Each number is 200 + 30 x the weight over its row's rms, rounded and kept within 0 to 999. Layers, rows and columns count from 0. The size before them is the row's rms in percent of the matrix's.

# up: layer 2 MLP up, 704x256, rms 0.0967, rows 296-313, columns 128-255
# down: layer 2 MLP down (transposed), 704x256, rms 0.0926, rows 296-313, columns 128-255
# gate: layer 2 MLP gate, 704x256, rms 0.0928, rows 297-314, columns 128-255
up296,098,219,160,134,215,234,220,193,195,179,207,226,172,184,236,215,187,197,204,180,198,173,232,186,202,159,163,187,170,203,221,164,176,167,163,170,181,207,226,198,187,168,198,228,209,168,200,221,268,198,198,173,171,196,200,246,211,160,207,199,237,134,231,222,178,209,246,161,208,221,242,247,181,234,225,187,190,228,202,209,198,168,197,238,211,219,262,171,222,159,185,217,208,190,179,175,181,203,205,178,233,215,149,177,222,170,182,184,166,195,231,187,265,213,226,216,211,187,179,231,201,171,178,187,223,231,220,192,206
down296,101,204,244,177,186,206,183,214,193,218,171,206,155,219,170,184,205,155,170,204,154,184,205,212,182,143,161,249,233,196,218,246,207,197,185,217,166,165,214,206,190,174,224,177,203,217,264,214,181,233,198,203,193,219,215,218,239,222,185,162,228,207,191,201,234,158,170,186,180,171,214,260,202,171,188,193,209,274,200,216,187,150,249,240,180,151,181,196,133,206,200,123,213,202,236,205,167,245,261,206,196,199,248,205,153,232,249,250,230,159,224,230,195,186,198,229,178,161,229,251,176,226,182,237,226,226,197,193,212
gate297,096,178,172,184,158,179,171,231,192,181,205,127,232,187,238,186,179,170,213,247,212,212,179,205,201,167,210,170,226,186,176,144,215,216,207,186,146,194,166,153,196,134,228,204,208,194,209,134,178,164,183,192,110,203,171,179,153,226,220,175,249,193,168,197,195,226,201,191,244,162,238,179,142,180,245,166,230,227,264,208,192,199,180,208,183,256,176,184,233,204,169,172,212,203,179,226,169,155,218,160,192,263,207,201,237,189,195,215,179,161,196,191,209,159,206,217,169,150,199,201,184,201,224,212,159,243,247,187,177
up297,098,174,184,183,164,196,233,196,227,212,207,204,195,199,198,143,257,146,246,281,185,163,149,191,211,208,181,228,209,200,234,223,216,170,196,179,202,242,217,205,210,169,194,206,193,216,193,242,203,158,234,242,176,234,201,208,189,178,168,227,217,184,188,185,219,154,202,217,94,189,177,203,171,142,208,214,237,225,210,173,220,219,202,179,149,191,173,209,131,246,232,193,181,181,211,216,230,237,222,178,250,212,191,232,310,176,162,225,221,226,211,217,193,233,218,235,167,219,215,197,229,199,193,132,206,205,227,223,211
down297,101,237,220,173,204,143,213,178,163,187,174,250,185,178,229,268,172,251,195,264,172,188,263,214,268,242,199,238,133,187,240,237,217,198,255,205,201,201,224,248,215,184,208,130,170,221,160,206,217,179,251,149,197,173,179,184,229,198,226,231,201,187,240,231,188,193,189,158,205,215,196,170,192,218,168,190,153,223,191,247,228,169,162,188,176,191,219,224,180,195,127,172,192,210,215,224,239,177,161,153,215,231,220,235,228,147,208,241,146,221,145,203,239,236,199,149,213,142,177,171,177,196,192,182,225,178,202,193,160
gate298,103,173,172,211,233,110,194,212,171,200,220,165,155,159,145,221,197,131,213,184,218,216,188,220,180,160,142,193,189,219,253,170,204,193,205,142,183,200,145,152,199,220,195,158,223,237,219,234,281,156,251,175,240,205,178,233,116,194,276,167,156,186,223,225,208,215,235,209,197,163,143,205,155,210,168,222,215,201,182,193,192,139,216,263,193,180,195,153,210,177,213,202,161,202,259,185,213,191,213,165,190,243,209,239,246,174,194,166,181,154,189,161,198,216,214,225,204,161,221,204,204,173,171,202,221,214,218,223,239
up298,104,214,159,240,204,193,238,197,177,213,200,196,198,223,167,182,179,242,174,154,180,217,262,194,218,208,196,176,201,172,199,215,218,173,204,231,206,220,210,243,216,176,183,271,242,176,175,195,197,224,190,150,184,180,164,192,278,184,179,165,168,185,204,219,200,237,131,219,247,189,204,191,173,168,204,210,250,216,187,204,261,163,186,224,179,193,190,217,198,177,203,167,214,246,202,196,208,178,241,171,206,242,192,198,188,178,205,187,179,200,203,245,228,211,219,194,187,173,196,233,236,189,246,175,153,182,211,166,209
down298,104,229,214,179,174,210,210,203,155,160,259,229,181,158,123,214,172,240,120,115,206,216,189,174,200,214,262,197,209,154,193,207,212,211,204,227,234,180,210,172,204,207,242,234,170,203,194,184,215,158,171,200,212,183,292,207,217,241,228,259,179,162,217,235,189,186,278,199,202,167,202,197,176,114,168,195,166,192,166,219,204,244,158,245,201,195,186,183,237,170,166,202,226,177,192,211,188,206,202,177,269,199,192,252,205,216,162,167,204,215,253,181,229,192,206,228,174,182,218,206,168,149,205,127,177,190,215,206,212
gate299,099,186,206,198,228,183,243,229,205,165,232,214,186,236,187,174,178,178,198,203,160,199,133,247,192,251,179,253,185,204,225,162,218,241,175,149,190,191,210,220,215,249,192,274,253,142,192,241,233,200,155,199,197,197,181,253,238,177,220,206,210,170,213,234,189,192,250,167,217,171,220,215,235,170,235,237,242,212,167,188,230,201,162,194,164,229,232,149,184,175,161,236,177,180,194,205,204,215,229,209,223,191,183,197,214,210,188,179,214,223,230,223,228,163,141,182,238,185,170,237,227,203,191,211,200,169,233,144,233
up299,100,197,193,221,192,199,208,205,202,219,229,228,233,183,185,189,207,218,156,219,166,189,172,188,229,196,181,196,167,213,233,215,191,162,203,223,227,191,208,186,144,177,180,180,205,214,240,203,248,213,143,138,189,217,194,224,192,199,146,200,262,202,214,225,198,171,233,228,178,149,197,239,236,228,155,235,156,251,235,231,216,209,181,211,176,198,226,193,223,149,197,201,178,193,151,194,212,187,215,180,187,126,229,182,167,135,167,202,174,228,241,194,177,162,140,240,226,222,154,173,230,237,218,149,196,211,204,168,169
down299,101,179,220,206,228,152,170,215,165,216,236,175,214,182,220,177,168,211,192,206,140,190,187,136,193,217,226,187,196,177,245,146,230,190,235,192,159,184,111,256,158,179,232,166,181,227,225,226,274,202,230,177,158,178,151,188,169,246,189,179,249,194,170,164,247,199,162,258,213,163,195,223,207,158,199,229,186,267,243,187,236,227,174,235,200,171,201,260,192,147,137,199,152,220,194,222,224,196,239,159,175,208,217,200,219,175,188,211,229,218,175,208,205,269,209,181,168,211,223,201,205,178,163,190,195,215,138,167,132
gate300,104,143,250,215,225,139,208,225,177,225,231,231,200,271,276,213,166,191,211,207,196,176,178,190,222,175,186,191,182,197,253,138,170,237,201,158,251,182,195,133,196,217,199,178,224,149,189,166,202,178,221,125,135,218,208,226,199,181,202,196,178,158,152,229,221,208,206,212,189,207,202,203,193,186,242,159,147,210,194,158,200,236,165,215,193,218,198,217,179,199,211,172,187,190,239,161,150,251,176,248,240,287,211,186,207,172,200,136,240,201,205,177,232,179,204,234,206,154,207,237,223,215,185,224,148,191,181,214,177
up300,111,180,200,229,193,206,285,180,186,252,182,239,208,182,176,172,235,217,224,272,215,227,212,214,201,166,188,234,201,218,176,182,216,203,192,173,153,278,186,205,250,245,212,191,205,199,190,245,166,161,221,142,172,207,183,226,219,189,237,189,208,192,201,201,235,178,154,257,238,212,173,152,176,218,281,191,213,233,225,177,228,248,173,214,210,192,172,186,251,149,174,214,217,233,160,153,182,204,212,157,236,251,194,204,182,196,242,169,175,203,215,250,207,216,181,171,209,255,187,141,167,173,161,178,221,224,200,205,201
down300,100,230,151,208,187,179,189,216,235,184,209,213,219,167,151,165,250,234,205,218,256,221,210,174,181,152,201,217,184,152,210,194,224,225,192,224,205,258,121,195,263,183,196,224,171,175,194,175,169,175,186,242,192,258,216,235,192,216,171,233,196,209,227,232,185,228,185,185,207,212,166,178,181,175,238,230,206,180,243,213,173,172,209,172,187,197,140,183,201,200,230,177,241,224,203,176,230,138,181,243,185,157,233,216,231,198,238,223,155,233,257,210,152,199,207,203,193,259,207,204,170,219,220,205,219,188,225,199,201
gate301,101,179,224,183,152,170,259,228,186,184,210,266,197,262,196,176,255,185,178,209,160,201,200,229,192,195,189,192,224,160,214,195,229,161,158,232,207,190,201,239,189,229,248,245,214,224,221,191,174,170,200,189,209,246,187,148,181,176,190,126,198,230,164,262,195,196,195,158,214,171,176,207,147,231,189,182,190,175,207,205,185,256,171,175,281,224,199,168,225,210,230,164,210,187,246,199,164,209,177,168,217,177,206,149,205,198,205,173,230,224,208,153,231,222,193,162,175,198,250,205,247,222,187,293,180,200,233,216,185
up301,100,225,229,239,212,259,251,235,191,243,210,258,209,243,250,190,207,160,209,167,184,248,189,163,173,205,174,150,200,164,214,162,177,164,198,209,146,246,251,222,233,188,201,217,233,160,173,186,215,213,198,191,218,218,201,170,239,190,229,142,156,192,181,194,216,185,247,160,210,224,212,228,167,217,147,157,218,191,211,254,191,259,216,210,142,219,143,162,265,156,183,194,222,171,135,220,209,172,285,200,204,167,176,164,238,254,222,170,188,187,206,210,186,175,231,207,211,211,232,181,201,235,174,204,203,211,174,194,169
down301,103,184,187,197,184,214,191,207,148,191,245,202,152,210,159,234,188,186,213,200,199,211,201,247,198,202,248,215,193,183,219,264,213,209,286,221,176,175,186,168,155,231,190,126,185,276,258,273,213,170,262,201,165,141,204,174,217,223,210,177,122,178,220,238,178,212,146,170,180,216,216,216,197,237,230,215,183,173,219,172,229,182,175,197,200,225,222,188,180,139,194,217,157,161,200,141,208,207,182,193,173,196,230,156,220,193,172,226,143,210,205,213,255,217,159,203,214,178,142,203,155,171,231,196,183,211,159,205,201
gate302,099,145,248,206,172,190,171,196,188,203,246,202,142,197,175,212,270,160,243,190,188,203,175,209,179,180,228,198,236,210,160,209,183,240,233,236,193,212,158,133,178,176,164,210,185,236,211,258,233,153,219,194,153,191,230,217,196,236,190,220,199,240,162,262,232,198,179,145,223,168,207,206,144,231,234,207,187,227,212,200,204,203,183,184,147,211,233,214,186,255,182,241,216,243,214,139,188,223,191,197,239,221,210,194,229,184,213,173,174,187,155,203,214,235,136,165,166,166,201,215,196,168,180,229,218,215,135,170,203
up302,098,239,219,182,188,196,186,191,207,177,176,221,191,180,202,157,230,204,177,235,182,231,202,172,183,221,158,232,215,253,228,151,241,234,183,206,205,224,196,148,111,253,213,199,186,267,230,291,203,217,200,174,193,184,197,155,179,202,268,235,183,254,253,205,249,188,192,99,251,218,177,216,228,214,188,163,238,224,220,227,215,196,216,188,213,215,150,146,165,205,223,212,214,206,215,220,189,240,212,166,234,215,181,210,235,165,159,201,203,197,224,160,193,233,165,236,203,205,187,238,206,127,180,162,232,173,148,209,215
down302,098,240,200,146,224,190,139,233,247,211,204,246,184,178,194,231,158,223,146,231,212,240,185,178,181,226,158,207,218,138,212,196,253,255,171,181,168,216,177,178,236,219,213,219,205,198,192,136,161,213,158,199,188,207,229,195,202,190,127,267,210,185,197,194,183,219,226,166,143,190,201,175,219,184,209,242,222,189,176,136,147,209,250,172,198,238,245,116,225,172,157,155,221,206,249,213,190,242,140,205,162,230,163,164,241,201,179,221,164,224,183,216,180,209,198,243,226,184,253,221,209,211,197,168,266,195,203,185,233
gate303,107,195,232,246,233,127,250,250,168,168,183,160,215,239,196,178,234,205,247,182,173,164,204,226,202,204,179,220,209,171,197,184,215,232,190,214,219,175,174,195,221,179,200,213,167,204,221,185,236,167,210,197,194,217,190,144,168,199,198,197,234,236,205,210,227,193,206,167,204,176,205,161,167,218,188,186,149,149,270,175,213,196,223,217,160,252,248,191,202,160,182,166,204,200,170,226,247,239,212,181,195,219,200,182,143,199,208,173,209,229,180,219,170,125,193,145,198,184,204,246,250,174,202,203,189,224,232,139,132
up303,108,222,225,225,203,215,237,221,246,204,212,146,234,227,211,180,254,261,263,275,180,220,224,208,196,238,143,198,219,167,238,157,134,176,205,166,192,201,257,148,181,197,233,244,183,226,224,174,224,161,183,176,229,165,219,213,225,198,216,248,211,244,215,234,189,188,186,209,251,222,192,235,221,201,195,203,213,205,218,141,219,194,221,203,217,165,206,194,200,207,181,232,190,227,167,218,204,216,170,198,220,182,210,219,166,159,155,199,235,200,227,239,229,200,221,227,188,166,222,225,235,243,206,213,208,185,209,254,224
down303,107,251,196,184,184,175,191,200,248,244,178,193,259,205,236,217,225,123,209,255,250,185,169,179,194,192,153,217,210,183,196,198,161,223,232,191,193,154,239,183,186,178,167,187,161,211,223,239,118,180,239,177,265,206,254,182,213,202,204,210,189,181,230,177,226,240,171,153,216,190,164,231,147,239,178,195,246,191,182,250,196,205,234,200,235,233,216,198,206,194,202,214,236,265,208,201,161,193,189,166,241,187,182,224,229,241,225,227,145,162,173,231,154,137,190,204,186,156,231,179,147,230,211,216,197,251,199,253,210
gate304,100,189,205,217,164,236,209,215,189,207,160,219,198,222,186,210,198,195,245,228,208,219,193,226,172,233,202,184,168,186,180,94,193,193,199,220,212,209,217,207,213,221,175,145,195,187,188,221,174,205,240,177,226,159,162,191,264,154,188,219,159,190,194,211,240,215,196,207,199,186,171,201,214,216,189,217,179,132,217,135,196,158,194,197,226,229,252,235,203,202,238,224,160,184,224,211,251,189,178,225,184,204,203,243,204,190,180,231,208,201,174,217,177,187,139,131,230,144,187,178,235,112,247,211,180,222,241,202,197
up304,095,181,209,195,134,215,197,182,162,229,174,201,244,178,194,225,227,187,210,188,174,243,139,164,224,203,232,244,219,193,231,196,217,237,174,214,188,268,217,230,194,147,231,204,193,224,194,244,248,224,226,174,231,197,232,233,184,212,229,210,159,245,228,218,202,225,206,183,185,172,209,225,228,216,233,208,234,223,163,209,191,190,210,141,200,224,178,168,179,227,222,176,229,158,208,259,204,221,252,182,238,166,190,193,210,179,251,210,175,155,236,154,226,177,197,179,227,177,206,193,154,193,260,215,195,194,181,199,226
down304,097,155,186,258,209,184,180,147,196,112,199,220,177,206,194,141,236,181,188,139,192,221,194,238,156,190,207,172,186,168,202,173,204,237,264,189,236,169,176,162,114,197,181,206,171,203,203,198,224,157,246,222,185,213,184,134,182,220,215,226,275,176,217,211,200,215,190,165,180,241,228,231,181,236,188,225,216,180,151,184,207,210,171,235,193,168,239,265,176,162,194,181,178,187,194,190,166,175,174,209,145,186,177,167,212,174,203,269,201,244,196,205,197,212,247,219,216,230,229,197,191,181,187,193,193,215,222,181,223
gate305,101,231,172,211,197,185,209,226,153,216,140,173,238,239,180,143,208,209,205,219,188,178,178,214,185,158,212,182,164,228,228,121,190,195,217,198,208,213,211,259,233,144,194,171,174,201,263,202,166,234,203,133,114,225,183,200,182,192,181,200,175,208,208,200,206,164,190,172,160,189,197,161,156,248,228,208,197,238,257,193,228,161,151,194,164,194,259,252,221,161,145,222,198,211,215,214,235,187,171,177,187,207,219,171,169,246,200,178,240,248,198,231,171,200,196,185,212,198,213,188,203,188,181,220,240,273,225,205,199
up305,102,278,172,182,185,206,232,199,180,185,173,202,172,213,223,163,204,177,185,243,191,205,177,177,155,215,200,212,233,241,187,175,156,169,170,175,223,250,216,239,253,211,253,206,198,187,191,229,262,185,233,174,207,221,161,180,167,151,264,208,174,177,130,176,224,132,205,248,170,187,231,229,204,220,162,202,212,198,170,190,171,175,269,156,192,232,201,267,170,146,185,263,199,188,173,144,198,229,176,212,251,209,216,156,177,185,144,203,195,170,228,173,201,219,142,189,202,204,217,204,166,179,215,252,214,265,165,199,157
down305,102,206,226,185,193,194,209,211,179,177,170,202,223,201,276,178,216,225,157,168,218,213,215,175,187,214,183,248,203,225,190,225,203,254,153,183,243,134,171,220,192,210,187,203,168,190,201,183,203,157,167,193,215,235,248,207,255,252,157,180,211,205,231,188,208,258,240,205,239,209,214,212,208,215,143,205,294,194,163,245,188,147,212,161,181,248,208,217,177,231,211,210,265,220,230,175,232,192,198,249,202,174,218,198,165,177,233,169,244,133,195,210,183,157,215,200,208,179,189,243,129,239,263,219,165,173,175,242,194
gate306,100,216,184,177,150,158,180,191,205,160,177,227,168,214,265,194,196,249,214,166,198,144,219,207,210,168,201,221,170,208,258,170,210,197,228,175,188,191,187,178,223,241,171,229,250,219,229,231,225,161,194,210,261,181,131,200,201,231,198,232,255,235,180,254,216,232,174,227,207,245,222,196,173,221,202,182,241,163,208,260,200,258,204,203,186,212,170,240,192,210,215,178,207,220,238,253,235,178,191,225,219,213,172,199,211,195,205,202,189,154,199,218,189,202,231,213,262,174,220,206,215,210,204,194,199,218,221,197,198
up306,101,241,287,209,213,180,236,162,175,202,190,192,200,213,175,174,190,217,204,149,193,196,168,200,164,186,196,192,235,230,176,225,185,177,180,229,199,193,194,153,205,200,166,186,179,257,216,235,257,184,185,216,170,214,215,213,247,186,163,203,205,264,219,208,175,193,184,142,211,204,179,285,233,257,172,203,154,200,210,226,136,252,239,216,220,176,174,244,180,247,212,186,159,248,197,175,230,196,197,207,164,257,126,206,189,201,206,190,189,259,223,160,182,146,196,223,211,184,209,156,205,213,225,204,170,211,160,189,182
down306,102,187,168,197,174,226,182,229,203,220,207,175,197,241,203,155,160,176,250,186,203,176,216,224,137,205,249,166,159,184,204,217,185,195,201,203,179,217,158,191,243,180,198,215,175,225,201,199,157,182,191,179,225,170,163,214,216,153,173,209,238,191,207,239,209,221,197,201,120,183,168,234,198,214,165,217,205,189,177,265,206,262,198,192,213,203,187,184,204,180,193,198,172,186,194,200,218,138,205,217,211,178,190,181,229,202,225,141,144,177,208,212,226,168,242,175,223,181,183,154,180,169,138,169,232,223,186,150,268
gate307,096,201,198,245,191,179,220,230,247,184,223,151,248,200,197,161,192,227,234,238,233,116,207,193,194,208,229,243,184,195,230,178,232,219,259,196,163,136,190,248,154,228,157,212,177,177,235,270,240,238,209,258,210,201,156,197,195,219,212,183,193,194,174,219,263,217,235,151,233,156,219,208,175,225,225,210,226,198,183,229,224,240,174,221,219,218,243,183,176,157,185,212,184,200,224,193,202,202,217,172,222,231,271,211,129,188,230,216,214,203,269,211,181,194,242,201,187,156,181,187,171,195,182,167,230,211,215,230,210
up307,096,181,217,196,169,213,203,182,167,219,221,207,235,228,262,181,219,276,215,141,221,175,198,223,162,239,177,201,205,211,181,248,239,191,210,175,186,216,209,172,192,187,204,171,244,251,212,244,210,225,246,166,177,179,229,148,108,217,211,189,161,192,200,227,244,193,206,227,222,176,226,199,180,198,158,236,202,202,152,183,189,164,169,176,265,228,201,213,150,194,205,142,154,178,157,162,217,194,138,228,212,273,230,193,206,179,263,154,187,167,223,228,258,159,140,221,246,188,215,266,222,185,227,214,199,240,193,140,215
down307,099,132,175,220,215,216,185,169,208,256,168,164,239,216,196,179,250,136,207,157,248,209,168,209,165,190,154,248,218,218,192,203,181,205,161,232,186,222,255,165,219,246,189,157,178,207,218,152,144,200,216,173,150,244,196,184,153,149,225,198,225,186,171,154,208,206,243,224,199,169,184,197,175,216,165,208,138,219,169,241,201,158,215,247,190,265,164,250,225,245,218,174,154,202,161,160,198,181,171,228,153,235,249,171,174,216,241,202,188,174,234,231,187,124,202,182,185,194,210,202,199,212,199,205,146,174,230,240,193
gate308,097,200,249,211,209,245,182,216,215,202,204,212,157,225,143,225,225,162,252,157,203,258,181,203,199,146,173,197,221,235,174,180,225,218,214,189,201,220,161,196,181,182,241,213,163,202,185,239,207,212,214,198,201,182,203,236,206,177,176,237,196,216,158,218,128,188,111,218,230,239,169,194,164,170,195,194,144,176,185,121,234,215,201,180,204,218,207,197,156,213,204,248,195,173,180,181,261,201,168,196,271,193,220,197,169,208,226,199,206,204,189,215,201,222,202,194,247,167,197,197,199,227,159,240,221,179,218,250,206
up308,103,160,102,236,201,160,164,190,161,186,218,239,182,183,164,213,253,179,182,190,223,213,174,217,209,217,189,163,230,134,199,161,199,182,217,201,192,200,227,186,226,186,166,211,205,220,170,145,203,217,241,180,175,221,207,170,207,214,221,136,162,216,211,220,215,186,214,180,172,190,153,197,188,189,264,206,220,165,254,192,203,163,209,248,223,156,194,198,150,194,183,203,199,224,167,208,199,136,236,248,171,218,242,188,198,204,190,149,228,212,201,197,179,221,257,211,210,217,168,241,178,190,256,201,208,135,143,189,154
down308,100,167,230,227,204,221,211,146,200,163,216,210,166,231,153,193,187,207,196,217,204,250,174,187,134,180,167,179,269,190,219,160,203,187,215,204,192,183,228,164,179,195,210,221,193,181,152,180,250,205,191,197,252,190,154,213,227,263,186,231,191,206,176,201,164,270,196,209,121,227,145,152,234,180,247,148,204,183,156,265,239,174,250,228,169,188,178,238,188,229,216,202,165,212,201,174,196,228,129,159,161,257,209,183,199,214,208,220,212,153,210,198,189,207,213,214,192,245,167,243,200,234,231,245,206,225,142,232,195
gate309,102,135,249,247,193,186,202,209,189,179,253,185,238,194,194,159,250,215,178,190,234,192,168,198,147,222,180,215,200,179,260,195,193,252,198,225,198,241,149,158,190,223,233,206,220,186,290,174,259,178,160,227,180,197,189,210,197,191,178,192,151,231,216,223,197,206,178,190,193,164,191,194,228,228,263,180,235,267,220,174,167,190,189,197,187,211,189,144,195,257,173,215,193,225,224,246,195,200,199,165,258,215,214,196,258,180,200,237,176,189,177,199,217,206,188,235,217,201,160,214,185,224,191,175,145,195,168,197,223
up309,098,191,215,184,211,234,115,183,198,182,215,171,193,185,185,142,217,176,210,240,219,218,162,190,208,238,178,237,220,178,192,193,207,227,245,171,159,153,200,163,173,221,216,201,185,211,195,193,228,200,234,265,201,220,211,175,148,220,216,176,129,193,153,194,177,204,211,229,185,168,180,167,151,198,219,196,211,170,182,205,218,215,226,218,166,194,222,249,214,200,233,241,202,167,248,162,184,179,187,163,184,202,163,207,185,190,209,211,248,150,249,168,195,194,176,201,149,215,178,140,240,154,232,131,193,196,185,187,205
down309,099,253,243,165,200,198,188,170,259,236,189,126,247,163,203,220,204,193,199,255,202,214,115,137,186,238,228,227,193,261,236,176,184,224,198,215,199,205,187,223,234,223,222,242,220,142,181,185,196,202,193,215,182,165,161,148,187,211,186,234,205,228,228,227,209,189,250,171,171,190,183,277,193,198,227,141,212,260,182,173,202,198,222,212,159,172,207,182,221,214,221,172,212,213,207,183,196,198,162,196,257,235,190,164,184,187,233,191,234,144,232,224,220,213,202,205,182,185,268,172,166,200,160,202,205,188,229,176,208
gate310,098,210,261,188,185,188,170,206,234,195,191,253,116,216,207,157,217,205,231,210,153,199,239,223,207,194,158,256,201,157,178,198,232,208,196,183,197,209,148,210,167,220,239,195,182,212,227,178,235,174,195,249,214,206,162,191,208,250,197,199,157,252,170,187,226,245,225,216,151,158,175,175,178,213,233,191,235,218,198,223,201,262,191,227,172,219,181,215,216,172,221,223,170,166,214,164,210,219,206,281,215,170,225,183,233,202,175,186,253,186,216,202,227,177,178,167,214,171,211,238,195,196,226,245,236,187,171,228,218
up310,094,137,224,204,198,167,224,152,198,221,173,138,205,194,201,228,149,216,165,197,176,197,197,174,213,198,159,196,186,191,153,171,220,192,214,205,171,178,218,163,255,236,228,205,213,179,200,260,181,196,188,201,193,222,234,238,203,170,219,197,129,228,238,255,143,136,244,191,230,185,274,188,213,210,183,226,202,167,213,200,200,210,177,215,266,206,200,240,188,173,162,196,181,244,215,228,221,243,174,184,270,184,186,151,187,155,207,151,197,160,213,203,203,181,194,162,188,239,199,220,230,192,208,234,195,217,205,170,193
down310,098,234,209,198,217,208,230,194,157,174,182,229,191,209,140,197,257,226,163,201,180,158,204,189,239,158,200,205,230,221,193,191,176,218,163,240,151,274,162,234,249,160,218,247,153,254,221,178,212,203,188,207,239,217,139,248,227,217,210,221,199,212,192,163,171,83,242,202,238,181,220,216,248,220,243,228,253,259,195,154,241,238,188,257,204,174,228,210,228,197,272,184,239,165,216,241,216,210,238,243,147,211,162,186,182,169,186,200,257,206,197,201,192,189,183,201,245,220,229,218,176,151,209,216,158,164,195,177,209
gate311,097,176,191,235,256,162,205,270,235,209,196,190,221,225,216,155,237,183,195,167,243,219,193,178,200,243,199,234,197,206,226,146,213,224,209,185,208,192,205,168,211,219,146,142,249,237,201,207,255,198,234,128,210,187,205,214,201,194,198,186,199,213,226,181,184,176,180,176,266,237,169,180,184,247,210,196,213,196,225,194,209,178,247,217,247,132,252,223,242,242,212,215,169,186,209,202,233,192,245,175,257,262,238,230,210,180,258,161,180,232,231,191,197,167,235,205,222,203,199,258,231,210,224,187,197,229,140,168,232
up311,100,220,154,202,205,231,153,215,167,204,232,180,195,217,197,220,178,171,165,261,235,172,236,230,188,212,180,242,164,203,205,281,225,220,185,189,181,167,209,218,216,176,215,236,162,164,223,163,242,248,214,167,170,219,200,196,199,178,185,215,225,183,202,205,184,161,164,226,238,230,200,210,158,234,226,191,278,235,240,145,166,161,217,217,217,173,256,155,191,188,185,187,238,192,204,170,195,199,200,207,209,231,151,201,175,210,217,181,158,190,196,219,235,198,213,191,180,178,144,225,183,210,124,244,188,233,221,218,205
down311,099,192,186,216,201,170,202,202,203,183,165,173,168,150,211,194,186,212,242,198,151,184,185,216,163,168,185,172,153,179,236,181,263,144,191,223,209,220,230,172,197,204,170,211,242,193,226,187,133,276,237,205,170,226,213,184,233,232,177,185,213,227,235,215,204,147,208,259,174,208,220,157,124,197,209,190,213,209,238,184,166,186,214,290,226,242,206,189,251,173,205,196,231,192,139,247,162,219,251,224,201,179,226,161,180,137,240,189,204,227,225,224,204,224,209,186,203,181,229,201,176,221,141,185,204,236,157,189,179
gate312,094,196,184,217,177,240,207,250,202,182,177,245,163,206,170,148,197,177,224,217,207,210,247,194,196,212,180,221,205,215,174,197,212,198,238,200,193,154,194,203,239,206,198,217,241,193,222,205,213,194,121,208,166,181,193,255,169,213,210,184,215,195,188,171,210,243,146,213,239,254,146,217,213,168,162,228,195,190,261,185,255,175,226,154,231,255,187,257,184,176,222,210,196,246,177,222,228,228,205,220,209,135,217,163,201,232,219,228,227,153,213,232,245,225,145,207,187,188,176,207,239,223,280,249,229,160,234,238,203
up312,095,177,177,235,201,232,180,194,218,218,198,216,219,212,230,241,227,214,154,218,184,192,159,219,192,184,250,202,215,173,214,206,197,220,146,149,229,209,209,272,210,208,188,210,195,222,181,156,222,260,187,216,214,235,177,203,222,209,232,221,168,181,153,224,167,185,210,258,232,224,148,224,131,223,225,161,193,195,195,179,206,222,205,246,180,218,222,241,244,210,223,154,187,200,235,199,108,205,173,177,186,199,218,187,216,162,174,201,200,204,184,149,266,236,227,179,234,180,139,220,215,197,163,202,213,175,230,232,170
down312,097,193,186,183,138,159,154,180,218,167,215,207,207,197,188,257,162,182,157,205,224,231,267,220,204,153,162,216,165,194,220,161,208,140,200,200,197,212,204,214,223,198,191,200,182,216,175,171,146,150,192,197,173,189,178,158,187,152,164,185,224,220,194,208,214,219,186,219,241,114,251,159,204,195,248,226,226,189,211,262,242,208,165,170,184,210,221,242,149,235,244,174,164,232,212,196,186,214,159,166,182,229,194,207,224,203,204,216,188,191,208,181,169,228,207,150,200,216,246,230,180,199,206,226,205,201,205,176,203
gate313,106,190,159,231,173,203,200,215,208,193,205,180,192,213,176,196,215,165,144,182,147,195,192,229,171,252,180,205,213,166,265,235,186,216,150,213,192,201,159,143,218,194,166,136,160,182,186,175,224,147,201,209,232,182,135,247,186,178,209,159,188,188,198,168,245,211,219,196,252,203,191,192,141,302,192,183,219,238,223,177,198,242,189,181,203,215,262,222,219,225,149,204,225,240,238,169,147,184,177,230,219,160,236,211,206,165,234,215,156,228,196,236,233,177,235,156,210,170,169,224,209,184,200,171,161,227,162,222,177
up313,103,166,219,181,203,223,262,171,257,189,175,211,186,196,172,165,175,199,237,204,193,222,233,226,239,183,154,184,174,261,188,149,178,211,193,202,195,198,210,211,169,158,235,215,205,221,201,214,190,229,200,192,236,190,191,215,188,248,228,204,221,225,226,202,218,224,169,184,216,218,199,206,232,200,163,146,167,188,225,199,216,224,204,234,240,222,169,198,233,207,205,168,222,237,238,235,155,178,216,145,209,222,169,214,212,237,242,202,214,167,160,188,209,190,190,216,197,222,236,212,179,278,240,198,229,194,178,229,211
down313,103,219,173,190,164,186,221,187,177,165,260,183,181,207,189,174,249,185,201,196,225,220,228,248,158,163,185,242,226,203,198,157,211,190,194,167,211,202,202,151,202,246,139,236,201,238,221,212,198,203,199,228,169,217,186,154,167,225,202,221,232,163,159,126,229,154,218,222,167,204,237,196,218,242,169,238,230,152,250,189,248,163,134,223,206,182,172,228,224,223,144,154,183,187,224,202,206,188,210,163,227,235,161,161,195,205,207,218,154,237,123,201,187,200,164,179,184,206,192,203,135,222,189,207,251,227,216,203,237
gate314,105,171,161,245,218,144,151,217,202,206,227,149,216,194,191,172,194,155,192,184,246,188,199,251,228,156,247,189,253,199,205,213,188,220,139,225,265,178,185,169,223,210,173,209,187,144,202,206,220,215,213,199,162,222,207,235,238,204,216,198,206,215,159,216,216,159,158,228,208,188,203,224,180,199,218,211,198,196,192,178,174,226,234,205,156,189,200,239,216,223,185,209,205,279,212,168,213,273,211,252,160,189,179,143,220,189,267,261,180,214,203,215,215,209,178,192,215,218,180,177,215,183,134,219,192,208,227,209,166